{"norm_eps": 1e-06, "parallel_block": false, "init": "uniform", "init_std_o": 0.0396, "init_std_up": 0.0396, "optimizer": "adam_variant", "lr_head": 0.00411, "batch_tokens": 16384, "dataset": "wikipedia_en"}
Each number is 128 + 24 x the weight over its row's rms, rounded and kept within 0 to 255. Layers, rows and columns count from 0. Numbers have three digits each. The size before them is the row's rms in percent of the matrix's.

# v: layer 8 attention value, 128x128, rms 0.049, rows 36-127, columns 64-95
# o: layer 8 attention output (transposed), 128x128, rms 0.0489, rows 36-127, columns 64-95
# q: layer 8 attention query, 128x128, rms 0.0635, rows 64-127, columns 64-95
# k: layer 8 attention key, 128x128, rms 0.063, rows 64-127, columns 64-95
# gate: layer 8 MLP gate, 320x128, rms 0.0684, rows 0-15, columns 64-95
# up: layer 8 MLP up, 320x128, rms 0.0679, rows 0-15, columns 64-95
# down: layer 8 MLP down (transposed), 320x128, rms 0.053, rows 0-15, columns 64-95
v36 108:142174130132183133106091092103135121131156117100112136118116144134088112147103153141133170116152
o36 110:162124144112141138133131086127095177140128136106080118133134130138141146158137102142120127155160
v37 096:128124130107139144148099114139130161132100166081151153118134138162132115118166114114148156161173
o37 098:103135146130088122140153109148166122142140124132098169089152143112130164107118077107128131151133
v38 100:157121161127138121134140144108108156125112126140139149139122126149110136123133148123106112148091
o38 103:111134136142160088154145159111117149132093119124152120125137127112111132138087145145109093125154
v39 105:136165126129143137141124117153123149101134124148124132113144127130096091130111144125140162129156
o39 109:171099129138125107119119140128090172084182124081142109147138135139138115142124106130192124155169
v40 103:114121118127167111089156145135135114111093111177113075108137153149155070130149131164172122117094
o40 108:086159150133128138144156181121154069087118154099106148140132145123106091094138108161140142092118
v41 102:116133122126151094126078113128169079108106124123150110107122124111099112129107127163120095124131
o41 098:124172155132165166123140125137124115101110156121118137138140118140116158106127109146128092120111
v42 108:111100158159109138134159099149118116133113151156114119123140122113112102112091101121120142103130
o42 114:100118129111134152115123095170105158133125150143104125134127152115122100128122124156099163127137
v43 107:106079119158114185130129124125119118111141182126165131123102141139132133145136150156157084151102
o43 111:121122066109107126145115125110107101112141081127147140082116134129111186143134159122125119159103
v44 103:064108099142114146135126117144127120069118113110143121108097122108118110147145083142162135132123
o44 105:140157170145107126108098109162128101110103163104086125159161138090127147145112124142145120108097
v45 107:091135107187153157141088100122116113112134128150109112114116144157110134111108115130153110093152
o45 113:152133132141137151110105123126116146100163153108143134110118130117112109125136119117162120073149
v46 105:052142108114172131106136114140135133090183138106146094138097117095114162112092145117105108167125
o46 112:122156124115163146106127110139125082125130083145166095104130107140138185167103118122114097155112
v47 114:132105179112091143168141158129126177140152125107104125138169132132123116143148111149104147113099
o47 115:154081134118113107103132140102092164134105142095139100130148146130126103143165167099126146136113
v48 104:106091160160138171097130113139107115140119149149141163113147119117122135153141113164153074142077
o48 104:108141106139151149143118152114133097145109148130152138116117125099108151111118137156107106071072
v49 107:168185105119136116129147142124150136173091136092125100130133110147142134101155144131127147160156
o49 108:175158129100130089099165146128152159116107147117157113088130121134149100121132097096110071172131
v50 114:123140179168181146139120105131117113130127128134089134094104095123138107115099128154124085140160
o50 120:158151128155164107136093151147134146135148132139138129079095126118064168121144152111119082116119
v51 109:103131159095169151126123131118116098112132139163119153153119113151065155131123172090131147117125
o51 108:078092110102169095142110118134125121123142125127139130130145087115131141173125141147072151130151
v52 102:134118117097169123125144103133105150140153172094124123135164152172118124129132130120181137149081
o52 106:106111131093093139157147101144112172137138087102132144159160125082156151099117126142094161129108
v53 099:107114125136156148109123108129115110120111143129130100129115146105181093141136138168138097104119
o53 102:131150155118118170142137151110154117078104126132119153127093156111104109114099119121172143135152
v54 102:072119087126173130148135100129128079116160114098189118138129162151109134160093141114175155158076
o54 104:169132136082124140139154144112101126127131094119165112111140126144109143110095103144080154165124
v55 108:149169125114126123141116146099112129166120161109143058160096127141141132134123112109126115158128
o55 105:163154108103130107125152131156136156125094143150160107124096085125160161150150145086095112174144
v56 104:057124113104174166112101134121119098098134155142136160124122142144072170094129128097110109159103
o56 105:108129164106165130117115070147131096154118119116132122115128156134141207148115144133090136133076
v57 109:130125135084125154128112133119165141170120127097147120121140105137095152117159133120104132130091
o57 108:130114126133126097151155145139106140124104145123166098046106132128110143175163202120114141138109
v58 111:153166115100083136148189151143108080150123137126173104141108104110143106129096157122095149098123
o58 113:108155101109115159109146169099123094129139110107126098119097115139145084144122147135106108180143
v59 112:078123104118115170126165115102135142120128157115132143114074119158102109133119157133109143134071
o59 117:124138157093157162109134067098104085133122113103119107121118133106151164161135206125143137156115
v60 106:113148169164165110095123111141114121126091113152080089084115156093128114121105111128159087136159
o60 112:120151109185117106148103182158146166134139144152115137087098124107088165103130089137101120082118
v61 106:124143139148139106117095092136148087113134139128104168142115145139072132111147109147160121149122
o61 102:105129150127131151147120147149152182124132164100117152113140148144157130115151117115114132076116
v62 125:163146138103125123150136117139137134176131115105143158117122155131145174104112155136174137130120
o62 128:131140094116117140123136160087127161124148104159161098112126110149149143094148163085123135129077
v63 110:132118140154106117104109136147145117118106101152153075133141123119089123129121130123087104092121
o63 110:107154137124096139123093136136149084094131105138135133140141151147152128154121164176131127120107
q64 083:116121109119119167147135116143145108160153154093089147129153115138125104111125119149114156137115
k64 078:124146126108183091116101146179127144151153116158129115111130148140105122148148118140149089104147
q65 081:141103128141136117111140132121096128104127111116152131118143155156151129147146134086131122106166
k65 078:125140130105106140150139151142172119080164127140116147093148138152103121143114106132083129167139
q66 088:152118188187160074168079115092128124083157092118110084125098105138110110151122142112153116152124
k66 096:095088115068158130130180142111182168153071163150164138093137128109146129081119105112108118101115
q67 079:141148121160079123106129147100078124166135090159112112127179136111149139122147164090132083142075
k67 086:093116155140117108140123117151139156101138105107162109113140111177089121173114124121098113136135
q68 073:157124166116078109146139128120140105136147068119101124137189119050068140130143173133139132147116
k68 083:103112086099097142110140061123171161104133121143205114138099114149138120111112140115087132095118
q69 094:124139128129135051157122106106171086154142099130095157128161111098131119128171126144117132146096
k69 089:160115113120098132128108122179107123078173132107103118158124118143139138164118117116128091155144
q70 111:147119128106122093150094141096137141137134096140096151140114132106104122149143152113153166149119
k70 125:152136137142117093137102100123130155154170113129084163151135095150107144149142115110130097151123
q71 107:143141140110136087170110081087081102147163090131107177162154102089136106148177142109120140172109
k71 121:126119124104130117139111105111131140109144143143091151153147103151119166156111118084117096161137
q72 090:102130140141102141130111138106089123107145156102141132136181150112105114094145101151070140122112
k72 091:121128127129125140146124133122149092092121145099139093109135136157132160108061112173150126132153
q73 100:126145136153111168141128156154080122155107154134117145108159126152114118098131106166140128106125
k73 103:147105102178096170139170155154084142145103126122166134110104146115133112111132130158107080093148
q74 153:084144146141116143151122108107143124153143141158105157119180112101119149139155134116100146112118
k74 120:062111143129124144141143116111130113148152109159134180132153151122105117128162117125108146088121
q75 133:089144142142143116137092153134126114189116137129106159108125133129140174144145135124145138139166
k75 126:112111105110118147103071114125157117130109126119147143114125096121085149094138139158140147094126
q76 121:161148104101140131166135127151163136128169142106103128126131139072125115133118101128134109166116
k76 111:120137127145143164133140100147125132123117135090064174103139132126128135131099096096161099184166
q77 128:128118144115140147151126128110152152143146148083094111113114133096156134119117093103174085142151
k77 112:108135111158117141149109133117108127091137118101113134081140101144124142079097107147121099114149
q78 138:132095116088123139088167108103138113128112112147187101157138133153101114109100123137115105115104
k78 122:148087151105144111104161116099149143121132127155119090169109144140123125164136109133109138117108
q79 149:080093115158064184156149126122099140097140121129150132141119150164151169121129101101114140111144
k79 125:133146108149074109093139112108112107122169114161119141165128133128117103086163108129102127085096
q80 075:138149117116107137148166114113123151167104172129123139126079101110096109103122157163105128115130
k80 083:138066145123123105119122083117124099127093087109109091121121169108143118144148172148112173109152
q81 079:153111149104131187146132182116133165115099129102092120134163135154128155119127165127123096075163
k81 088:088100130120150104118132135153142113083119097149100110146127074131133143174112118162131146151119
q82 083:140108111075166113131059120137118129089149128144122117144126120122113141147149154103153139144117
k82 090:142142087121096113151100106120149131125169105117140141071140124159110146121135111128084112107118
q83 076:168146138138127096185108176140121117134072106095159122121156145125149108124124136161122107093120
k83 080:189106131163119093160116116132147132113129119120203137135135127109109131109102095150106090176163
q84 099:158111157140143153144073128130157114093167114124099159157133115106120140148137112129175116125138
k84 112:173104144122102094143069136124118170121141115136065161139132100128101134185113123113134138184138
q85 091:143107109107161103120073142111156156137140107141110141129126104140122138135170155137169146153103
k85 098:164141131123119084166100141128127154158132104139104144123146109116115120148152133128123102184149
q86 090:171103146138137181095112148125114153082160124113144077135100113132126171127106130119163125127194
k86 087:130170145131136090150102125117126108159109139160074102114114116142123139143150109078183114167110
q87 110:134121145146149109111075128134125153149139119135172108110075150129156127147163089120180146143151
k87 084:132187127144154085081113093133111138148121125159121130129135118124130095149134113118128098140139
q88 112:112160095137124153148134130133092140154125156143163134101155170140124125118144149125112153101119
k88 112:119120124146123145108166151150078140162146100119144139134141143117149120141135145152134136068109
q89 120:119126119103128128146081128133141079080109101159084153154083096152126129157129143120125159140128
k89 112:143131151148107105145103123131118129145152158145072177154116085141132119121148115079123126190155
q90 117:100133102119124129145122119085160147135139116147127159118162105131115136129089153144093173121146
k90 126:080113128116111158127129103131129135108148136162147168135153152144123130126141140133122130064124
q91 119:143164131184101138149122108134057106097147125121111186155148140139129139140129108137122110115121
k91 118:124171130139085106120082155146095128130147137164138168176144087108107110104134107098151149110145
q92 119:097110142143155135098156109084154188118128155088146092129119094134160131109089125120152104119154
k92 106:106108120158144112116150134101135124055094113078207109103136102128126120121105172149133097127109
q93 128:071109106125145095106113121110140148095132112124115133130132092158131107128088108126111101141143
k93 109:117100151102127127115101087111164118069112120102153121140142110139110128099106152133096096095135
q94 128:121139159151111170144112125154099121140118138126115187123187108134094106143164114141094132120149
k94 115:102111155143112177142122148113107129116128134132119159109126131129148120140121125114116145107164
q95 115:118092076098114142133175141113123148115152123120147070129105147101156145139138148068125163142133
k95 103:116149116114120118099161110139115147127147117108151129123118156130143116132129111093123145128121
v64 100:125100113107119102090104147135124087137092074144126098122135072120127063121106119146125149122123
o64 090:131135136078152136161119105114101121157169108115144175130124178152123135149113148110120151121098
v65 110:161139077128175121151148146155167095151123172098120135130145117099099124138137123182154121150131
o65 107:127117128121126131112120134117107101111130100153069075139143109047140163109118170123154147115154
v66 105:154123153076095161138152100111114101124166119147086156123172165151136131102141130129089152151116
o66 097:153116142127156116116158127100120150159172143143117137151109132183179104091137128116114132090127
v67 095:155123144170156096136141139149131160103090153073122138154128128097116140128110121118157068138133
o67 095:117144122148137103149125147135109122100153111150135132131100113085096135156136131151111149153134
v68 098:128101094146162155155114157109177176120111154112102151148130145099135131144111159152163104133110
o68 099:085143102119102156101090131149138129131104142133089107165153095046134160151139108156152110141127
v69 099:124139126099095120118136114125079156103160140120143097111157105121155141118146138102099132157151
o69 098:149165108121115061121126113074083132114130149115103156099138141184120097096121117145134164105136
v70 109:110110101157154092118107117145151160120080155117139122131136077101067160132106121147170092152152
o70 110:066133119102099090142121109132121082098104108112088119111170122057125184129139138110124138137130
v71 091:130152116127114136149123118097143125103112072113122173125114161199124117117128121132155128137125
o71 091:139136136165141188116124143138110124170146117141128142174165099151149144104168111130083120138118
v72 111:143123101134108117164135141130147102149144170091162166124126144100102153124119162131144127163084
o72 105:102087115132136158119104092128127116061102131147106104081108124116141121126116150138136140104148
v73 108:131131151172102147119108125119138161140124159119106130146083123143160142137147127144163102088130
o73 103:126150114149121162128076118139146105139141107144141131130149095110105130141156073138100122180137
v74 087:082154127150151088177134146101121122168121104116176086143146129114116096171088115155175129100129
o74 082:090137094099120116105165120146154095118085145132130155110164134105129151149096113103128083140138
v75 104:108095121107110157117134124143085159153158161142150118129167124077161140137148136101104151144172
o75 102:140114148093132070084121108097115110111098137088091094126127123157141128084108105127131117123124
v76 087:133109134108108107124146122101120110171134099142127096115169165138146087148121101120154175133105
o76 082:136140151102102125133122151117125122140150109147133184128154095158170090095156105127112108134154
v77 097:136141156081136115144083134133143098133068114151108158118138115157144162110095156097138142163148
o77 091:125083110151124171107111148117131156124172133102185114134147146164132140114152162171137161101084
v78 101:149094087069139129086099129118116098114107097165121099151181120122102151137107154135091155143138
o78 099:140148128112128137117136129141086129124162139088080158145119157134156115134115118118126150093107
v79 100:125132104147143128102151155127156115111134144132091120109068106160069105106090100114153106128169
o79 100:134164124166105154141145105126147096139123121119080158126124140075136187169136136109090146159129
v80 098:133125102142165097088111155134160155111126154146110147161135133127123121154133097124144147105112
o80 093:128195135112126150175123124096135118151147111139074156165181104065157172099151113133117108134152
v81 096:164117133093128159153110130109117130122171106146136139107165160155149147093161103098108126152119
o81 092:129116144140151146089134144120137165102161113103143119093088149211119141114136103105121133125095
v82 110:115120151142088123090131098095115158126142064162135132140134096171186101123148131121124137139139
o82 110:126145144094136124142139123141145146162157138120114192129134171186122101139128125108112110133117
v83 107:146101164128081133137109125137141128167115113136107144121083124170147093113123148124140127122152
o83 107:184134168148155157128124110168117191185170150139140146150134176175118099119125122149069140144112
v84 098:169142133138139163118123137154106177115114108138092122129116145139127118132109110136155125117111
o84 096:137136133178105130129126147143141129115168107114147110133083107091080127108204128141122104153152
v85 097:110120145150096143102128150108111098104137166091142139144099101122093153125091122120136136167154
o85 093:053138086130120136134098101137174095148108072158094143129145090101132159145171145133120110133141
v86 105:185113138145111106114106142139122155097109151106116141124074147136104124151102142152156122132115
o86 104:098132129170159171126102141137140088096156158120179094143138126108063134144129127129127136128119
v87 107:132102081102133150154118117154130130159140166135121105168127142075108126122116117125141117147129
o87 107:115087122132137130100121165114100089105113155104130097147137091095110122107160109152141130148154
v88 108:125141121102117099149102099119100095129153134167148111134186140108142105107161155081076128118134
o88 104:122123147080141080114135147086104145140108134116116157127108158144152117091105103109132141115128
v89 110:129104142165168116083148118111161148143135106154118114125114108131143076146130125123124101094136
o89 108:150200128089122138131111138119153108154159115135101142137133125079120138118114124132109129177159
v90 091:163108160129138120096119127136116159143111094108135154136103091181123126081150152096143160139144
o90 094:155122131144120133136113127155114131178187125134145150159147164134139116115164123168106143135123
v91 104:167173103113094177171139124155122119121179140104126152118169173112152120106128135106100127161121
o91 101:138084116129127082095123106082122134103118152121141092118073113172140113117174105133122138130155
v92 097:126118165137082098097098127141110103156112076162093139130150135136140076118137111090102124134126
o92 098:178134154117151082140131096093122163145152156139143189100131152142134114138147145145129159138136
v93 091:130150130161126159144126093113145152158171152125132147151171158146108116156125136151108128130124
o93 092:077110120117128110124128147143166149097139125128137093136133084141143137104105121127160094131146
v94 113:097140113126121125128189123132109191137161120083121141112128154168179125120163119140088138122157
o94 115:172108154148122111117146110083154124135130160160094137123095164172115098145148163138112094163125
v95 105:106130112138111138186176137143129152157142112117091141134150125113148096143170078162092116149112
o95 102:169120138116110108101122138080091131130111104141089119175113112139129139116104104148109159129157
q96 086:155138110125175162134150090119142188117115146143092125145137129114122108155126124112133122104089
k96 088:087096152102105128124136081162103104113131133119139134122118058147080145132075117090125150115158
q97 095:161131150126144127153119120138120122118102128110080135157130137134143110149106118123126106155113
k97 082:098082076143126120071088110127064120137136104130159108091164137120121153122137153097110122140125
q98 087:119127094118105124165154133149150123141148141132126170103116140076118131104102139118127119140147
k98 096:146161106157150135130156143109140123098119128123128101132122125166166123101162161181170123122160
q99 093:117159167149159145113103106114142135137124109090127112129118175138104121167119135140158140149150
k99 086:095080135118110115143136086126114089145155148134118148173112086145091112136117106091087140127171
q100 102:084144130150112088111133121136174108170089139154106141114139155109150089120133112151128118097101
k100 091:126113187150163153113163148138149131098126163126136139130129101135153098098089117108124103126104
q101 102:096109138137129148162134161147156195093154129092133111138149099149120126124107135115122164159118
k101 090:132119131115147111107103075128136150163148114194111128148143089159088101174134122099123161133166
q102 097:157114109116157162125105173178126141107118192112155115120075156148120148130108153114132130125133
k102 111:105176143134127127120132104138086087151096126154153121113128148133128147105128139158127119120120
q103 097:117137103123133132126187135128068133106148135158150092147103124141119146157145112109139137142151
k103 097:142175105143120099132113070113129129167128096171124141122088104124167156127125128093153106110093
q104 126:118091117135106166144121161157108165104130148120131101158106115187174102097100123110104145113144
k104 109:105153132120123105117144122145140103174095142155116108117145141109127138105134142168132094107089
q105 115:138080127147119129158117177155101129117095137135169063134081150123148118085122138136110128115108
k105 124:109162161159108098140125145140110101165076128163111098104104125127151128095115161169160120127089
q106 117:135113164161088097141122121143088110119089122152155154135153119113136067095173111142082111096114
k106 101:142131114091094140136123158118117165121129148174100122212114135135156119138133118107125170126107
q107 094:122123108127098174132120134167095176095150119131122109123097135170140124151136089126139112092170
k107 093:147144184144103159114167148142164116089155148114112123084149117101134120103106147159115135125162
q108 104:087122144153140141149146119135116126093117124086060155126134164111120151077093106106130091163122
k108 114:132116146139135113110155129177147114112105136114099139085175114128114141061121138160139101172155
q109 100:153114131149132121126118097126108111098095097139150115140184114178103078133161101184153115100138
k109 099:145131094076114100137136150129135149116133151168143126179097119151143115157138105104106184160122
q110 116:137103113117122100126123106132104110143095116180170117162142104122125104144170106166117170076138
k110 110:139122116083126120145130191085131131121141125186134126179118099101132150165147121129146184137103
q111 107:079103138117124147150069160152163118067104176123093113123102143129191133132095114079125138123131
k111 107:102080186119112133120141138164130072099171176130095091116124120121133136128132164179133120127130
q112 103:124108131138135107134173132136084118157095151152124138158127110128136102105132140134083135106104
k112 098:157093143143141134104163112139129115171145113093181092089108125130139131109141166132141115102069
q113 103:131127128156138129171148119136095115121166138139135153114101116091116139131153133123122121126111
k113 102:144156099120096153150156130132121132128081121162157103135134172136144132112156135190133121126137
q114 086:131143123105157095137119117142149178134149101139130103124137104126115111149138170165140116177120
k114 077:129095143094130118091153140122156140109136197119114142151114139120118116108098110094114139095139
q115 096:183107131093161124142138133126111114131110186118112136152124145116096124127171145127110158097113
k115 103:109183129139108140133105166147112120122134096122141130071148182118116159076139119150131092120094
q116 073:113142097111148149141101130110156136133153154119113104145103117120117160143152110123171159165098
k116 095:131143113092132122158123153131157157127147135074123162122146128130143123133142108114121145080104
q117 098:088126109146104141105143119176149125114135152073149153113114178152137095069127118112130151087144
k117 113:109145148124115149129145124145134127130087165155100157111127146115143130115146136162139092153150
q118 124:127144110166074128107147158160106117164088135135149145105113132108162095138142092130100092084123
k118 104:131108141140110170129154188154126126110089155079172078073109136145176134068119146150121144114095
q119 086:093145127132127122113153184159089120091108166133144110144129151153159078113111085113130115095141
k119 096:149119111121142132126157187120149126109102128154125083111090118111160101131149097140153133135133
q120 101:154125098161100153113162130164096134123121133157167119123103141126174102153156094175140114089159
k120 104:144122152120105150142141202125120129073133152089153113144126141156139144125091145139101158102116
q121 109:119114107123113144126137151173108169109127156153193108141129160147152121131124101131117108090128
k121 101:129130133105123147121137187159163125113154145092186097074093138124113100102113128149131148090106
q122 102:154132156117154095118141120076126106135143118139112103134135103087146136151155152121145138123124
k122 118:117125117112149135121093113104136102157129120167098122161105076107099125169154124102106166155114
q123 118:169157097109130131146127135147124189129147137100140164120156121111125138146111117140125096153124
k123 127:120152092123123150105127077125141191106126138085138179168173106112101126146102087125147113139181
q124 115:129161145168111110101142148111097136132108135126131147123138112107132144110156151137094133129070
k124 115:136166113130108150150071117135124138148143135126120153129111137163137140127136135149123133086117
q125 090:104121162171132172132155101123132117086119104102070129119154132141128109112094127103135085094155
k125 096:124154140151116136131120112128122114090123131116118145107181109169140102107078141162115138164149
q126 119:115161163128146150117136132167140086122145129097068123122133141161095160135114168121173101118124
k126 110:146092164154152124120126111140118104119171102087111117044130131126128139099122146126132114146113
q127 109:095139203158114131133116114113095058155124159148117114123114097110119118082090172122117144120096
k127 120:154146173139149134144128146158099123139173157137118171075123149124150145078115167137137128083118
v96 090:154112090169141167153126120134156112146093119164116131115159137091088146119120142128095187113146
o96 080:117186124120157116138160143130115150133097163117161111105121135106131124096113136169152136152116
v97 093:127144116128171164146127142152143118128152115131136130161151085120107088136134183193160156088108
o97 086:097053106133156105139123158159151119134109128126138078110091117105144144081094099108091135137113
v98 092:108143119147105159182121113123123070112115116123095149162115143087173183110093120086146148138106
o98 083:160128154110144093140166109098109147119115131126137146149113177132130146141147175125136080125092
v99 085:110134122132120129148154154164185104146142163101147140104136159111134151130124133127140132104120
o99 083:141136183127102074130099130130163109115142116142111094101123139124113101114063111118137137131149
v100 093:126139146164115121149114127104151130118148117103112120107128154196156070105114155129146136144169
o100 086:152118123121082176088136150146110119107104092153132156124125110126167121119153145154169124138151
v101 085:109141136103165116163114153117116153102121133170130126153122103186145112120159186112120122133159
o101 080:114087078115106152113167151155154085135146131116142130127119112110130140142142109065145127097135
v102 091:137139180085139131154171118109146093136097173148150130152116102113159141105119129152159106160142
o102 083:119110150096122092127083092095168133110153075117106153151154127181139138114124144148092120125134
v103 093:084088125132132126066150141107113179147161125125154109092132160131130104158112117123120083129120
o103 091:109141113144118160170106132136108135137150094145118172151150150130092107167205164172110147120153
v104 086:142121164098160112071130154116156164162105133165158161135131123153140178142115096125148106136145
o104 081:086162121151090111141126105147116080136124140079147121162133135154122179125184135136129112130116
v105 095:130145163149119119140155107141108151104116135136152130097195126134120152125103151146127093117171
o105 098:121141096134086110114129143129127117141143117111144093129105126128152120155115109133134129144114
v106 090:140116128124151129089163153126140132116167141083145152149113164136127108151144090121153150155096
o106 090:114092187144094133135147123131131129121147075159100114142144140129146123169135127068150088146123
v107 094:126153148095143080140169145148122057086152180110159126143112122101097145114179127139086110125084
o107 098:113093176131116104118143124147153127097113107147137123083128120145169125139074119074106127168156
v108 097:114136104131149126117097102133099162126103135127134168117132127108160143134116147144175080120113
o108 093:131161081133108127133155154131111103128110105121154150149120124104109110157152097165155143103139
v109 088:174153125135175176145151151140131077127129133159112107130130115098100126145118175128118153099104
o109 084:116100130101175101113143136147162203119181120092120138101126129135146124125149131116126151172102
v110 091:128121139149096138120130102096115171142120121108129118112088151184166138145114133131101107123137
o110 082:155126104112121104109096097139140109089129177133129130084143116115127173150141178128149115172101
v111 085:127150147133117131120152121138128148101104096137106124135138141117190071137214126130159101112108
o111 082:105092117107114152111158131152111127102146079131113159178103117109114133121137122122122116094145
v112 092:079129189113117146100137122117126117120134161152113097161082125181093078123150144152159113119146
o112 095:133081130122125136146128095148161132105140131124076101153128106090178183098142122035094100115102
v113 097:178142125138100164209109129100151091130142149143102109148134095114145118123143131164145086144087
o113 093:153113131121148143121147120127165119122140090118133132110128085130157164122117121106112133116169
v114 089:174125100140162135115121105113145105130081107071102082161139106120165144151145120148118075135110
o114 077:149112134120117162135106127138120087131134142164140116108164102152144160151167161138090142119106
v115 083:104139154113153141079146109128147156152097116114100130097105127148135134116116141134160116131133
o115 075:113137115132104131104098142174133089175112123134125125128123141111146158071148159127126107086143
v116 091:139137113129133141106159136130145133156168107121093114117110110124166071151149106117117101133152
o116 091:113131104129158170149085124138090120174154105150093137173120161107072123167171135143132114097144
v117 104:091124133142097105122133110130137093150148119178140121115155119152068117123119139138118149101122
o117 097:137151103102148162124102153111118134158098138134109134129117164094160125131171122133128116134115
v118 092:141159152125156156133113098149093129139131088121117083106179152140144124116139161142169116089109
o118 094:091137104092095158111128169151132113117176119107111171171097086139115138096175148129148130108132
v119 083:113119162140174162148118118151142147137105103152149081155157125138129149147123111153168125124112
o119 083:106101137096127147125099152148167121144160143130087102178099122145108155081164147133123121136083
v120 098:109135161108153117151150092137121112124144108095137119137144169150125083145183124134124068156163
o120 089:135086127154108168118108137106142082120157075146118127144115124126162090143154127090157104124146
v121 089:104141103091131149088139137122105143082070143108134131131117088127154136152101152146105108113103
o121 093:143093132098102115134153127165157137094136149117148152124135092181099182112100147077134107132089
v122 088:159134138124104138117125132128091094121125139105129128112180139075081156150135163142074136109193
o122 074:129139144136148129140128122091152156125130101112168096081127093122112097112099151138116185138131
v123 094:149136132095121123103130120134105116117107121088128133120096115162115113106155168121120135094102
o123 083:128082117110117082139113151143118093089144135210147145145164120098161120118125136097127119144089
v124 089:176143123131120186112102117102130091114127119128137140124169108155128102137077136166164145093160
o124 086:127123135090145092118091129124116141125120114120145073102107147161127117086121134163151120110084
v125 084:109117140156111141094139112096112124052143129111154131147128150125156108141100100138116151145149
o125 080:131152154101093101115110124133113182097109135130108123102116128178105173157127152137137143170120
v126 089:157122142105194138118109127106183156131128141134117125136150124138171177118077076101157105146105
o126 081:116145169121080150116175161146115082135142102123145125190129150148117118154160165130128116140146
v127 086:123166172104133128145117139140106112131113121164140131141123136097155145115141131116129131108127
o127 084:133158099164138120152130124116146157106124106098159159117117113132121071150106115123143123118119
gate0 107:098129161120132102108146130110149109087141146179081158105099150120083136176135112118147133114161
up0 104:119105098153143132098156121099113137135119145141118152170115134112096130135147081133141088106102
down0 103:156156123140129143150144148148154112115166148115141175105109140136108131138121117095101179115161
gate1 095:133115113154175094116181112143145125132097096129101185146154116137119130146175147141150122132122
up1 097:151141124114151162135174133110116146104073128090109118127135195145171094126099102111148143127117
down1 099:147171152106155117142118096141136137127121161147096139145084139130159111099088169140141106137126
gate2 107:101127108133187140047126112120153076180120116167109140134128132115140135150119136093118121128094
up2 117:109117121127156145081165080138126148121113099139111110136094182156167096133123148110142082114132
down2 119:122134126123115126143075121134095160113139116119130141100135146119121158126155120146146124142110
gate3 094:115154106124098123151127101149132125118157116168121162135155115078128137159128169111132109149109
up3 099:175134114162147154137096135157095141118120105098138120121145123126094144132142142133131175124090
down3 099:132146139133156127089120141113144112091139132158159101133119152179104128093107112148127112133148
gate4 109:179163111134090121177132137090150135151156127128077144165087130164103119151148161121170119145104
up4 105:141104125128154134151162117119126123104121117110180115142099149114123086119170099149118141112132
down4 102:110118173099149127102123109076127153116119121106156145112120111151125096114141127118084133187124
gate5 102:136142142146127153139138116158131142170117157147122109165128108113138147144141116116135101130109
up5 098:142133141092143134161133184107125118087147095161110101114125107121143175096111110184141127105131
down5 103:105145126143130105121153061114125137120126160100163120146106123185132061133125147125131155106128
gate6 102:116125124117152099132129151094116113092117139142130147124115153170117116184107129152126136122169
up6 115:095110131147125182108195137136088129102124116134134139130128119128116100139128140194153095094091
down6 106:160143135122158144124144128113134129148108146119118097170160124149101091118110149107103094159104
gate7 104:102107096149111131138116134098115082097158182137111111119085120148137118166183128139084160182113
up7 105:138167161119094147108133129140162125128076124139138134129104095118120144162107120148128132139111
down7 104:110110125115143125121129136127138144131143138132118157102099154113117118154136117182127130161110
gate8 121:120125120142160108124147103125150103159096064141095106143126088121118137154132143100111136121108
up8 108:119176123126069137139151099120170093080135111160144139123173143132103167137100137128125129179132
down8 107:060126090096141129093152125130126151181117156120107128140090111157169110122133146118116124116110
gate9 099:089100143085166104107090150138102152089087158142106134137119112147126136143087103145133120143154
up9 100:092139111107125110164115125171118151141123104130109170173122133126151126163125132127114192109138
down9 100:123147123141160106138121115140113144125061124115155082104093156147136141086170165081151115124119
gate10 102:150140089093159162118132126116118134109106159138129109154135133125104153167170149124115123135104
up10 102:139151152121124131086135118169161158112128146103137112124111102121111108119079129132075133177167
down10 104:117100124119107106097127115092165073110147125137128103145117103130134151164121105112102102163143
gate11 100:127172107076102103142143107104167146173147099120072144112132147121106111136151126135124113091075
up11 095:127124100124100120101152130090113137100169132121127129158105128163151149170083178154133151107145
down11 094:103140144117117113123131135120127164111115089127133127126146120095081123109173100151125140152114
gate12 101:118125109116171115146168121088138159121148133143119113157120133149118127104155141131154130107158
up12 105:114158146106120113119146126122104139140122112102128136119173103108124126168132100105146117115147
down12 104:151110113143149159142095137138174095122105155111066108116166143104144119099117099163104113113134
gate13 099:099135119133170141147115106147106138135159118144153133149112126095091100126150108155211104125122
up13 107:125100175134143064129133143128104085119103097096127132140145113158090116140176100159107108122140
down13 099:112151162104173128143138116155081145082095143120117159145104108123138109154134120092122145109174
gate14 104:112143121118151092101162095102126133119133112103089140183108099164152096128137144132152169113106
up14 103:119119152164105151080133092105143173104149120129173121121133151143132108182122080137128171130097
down14 103:125121145110119134151143117131156159173121184136167180129160096100106142080085132137129075152157
gate15 102:123113119173117134101116103105143142113140127153102108117156119085129158148137102149133056130096
up15 105:108045166147133119171104122151122153129101091149109144155153110104141123144157104107105117098094
down15 102:167165145128137104165138160168109125137156141140130134145130148114093146108138166112142173145148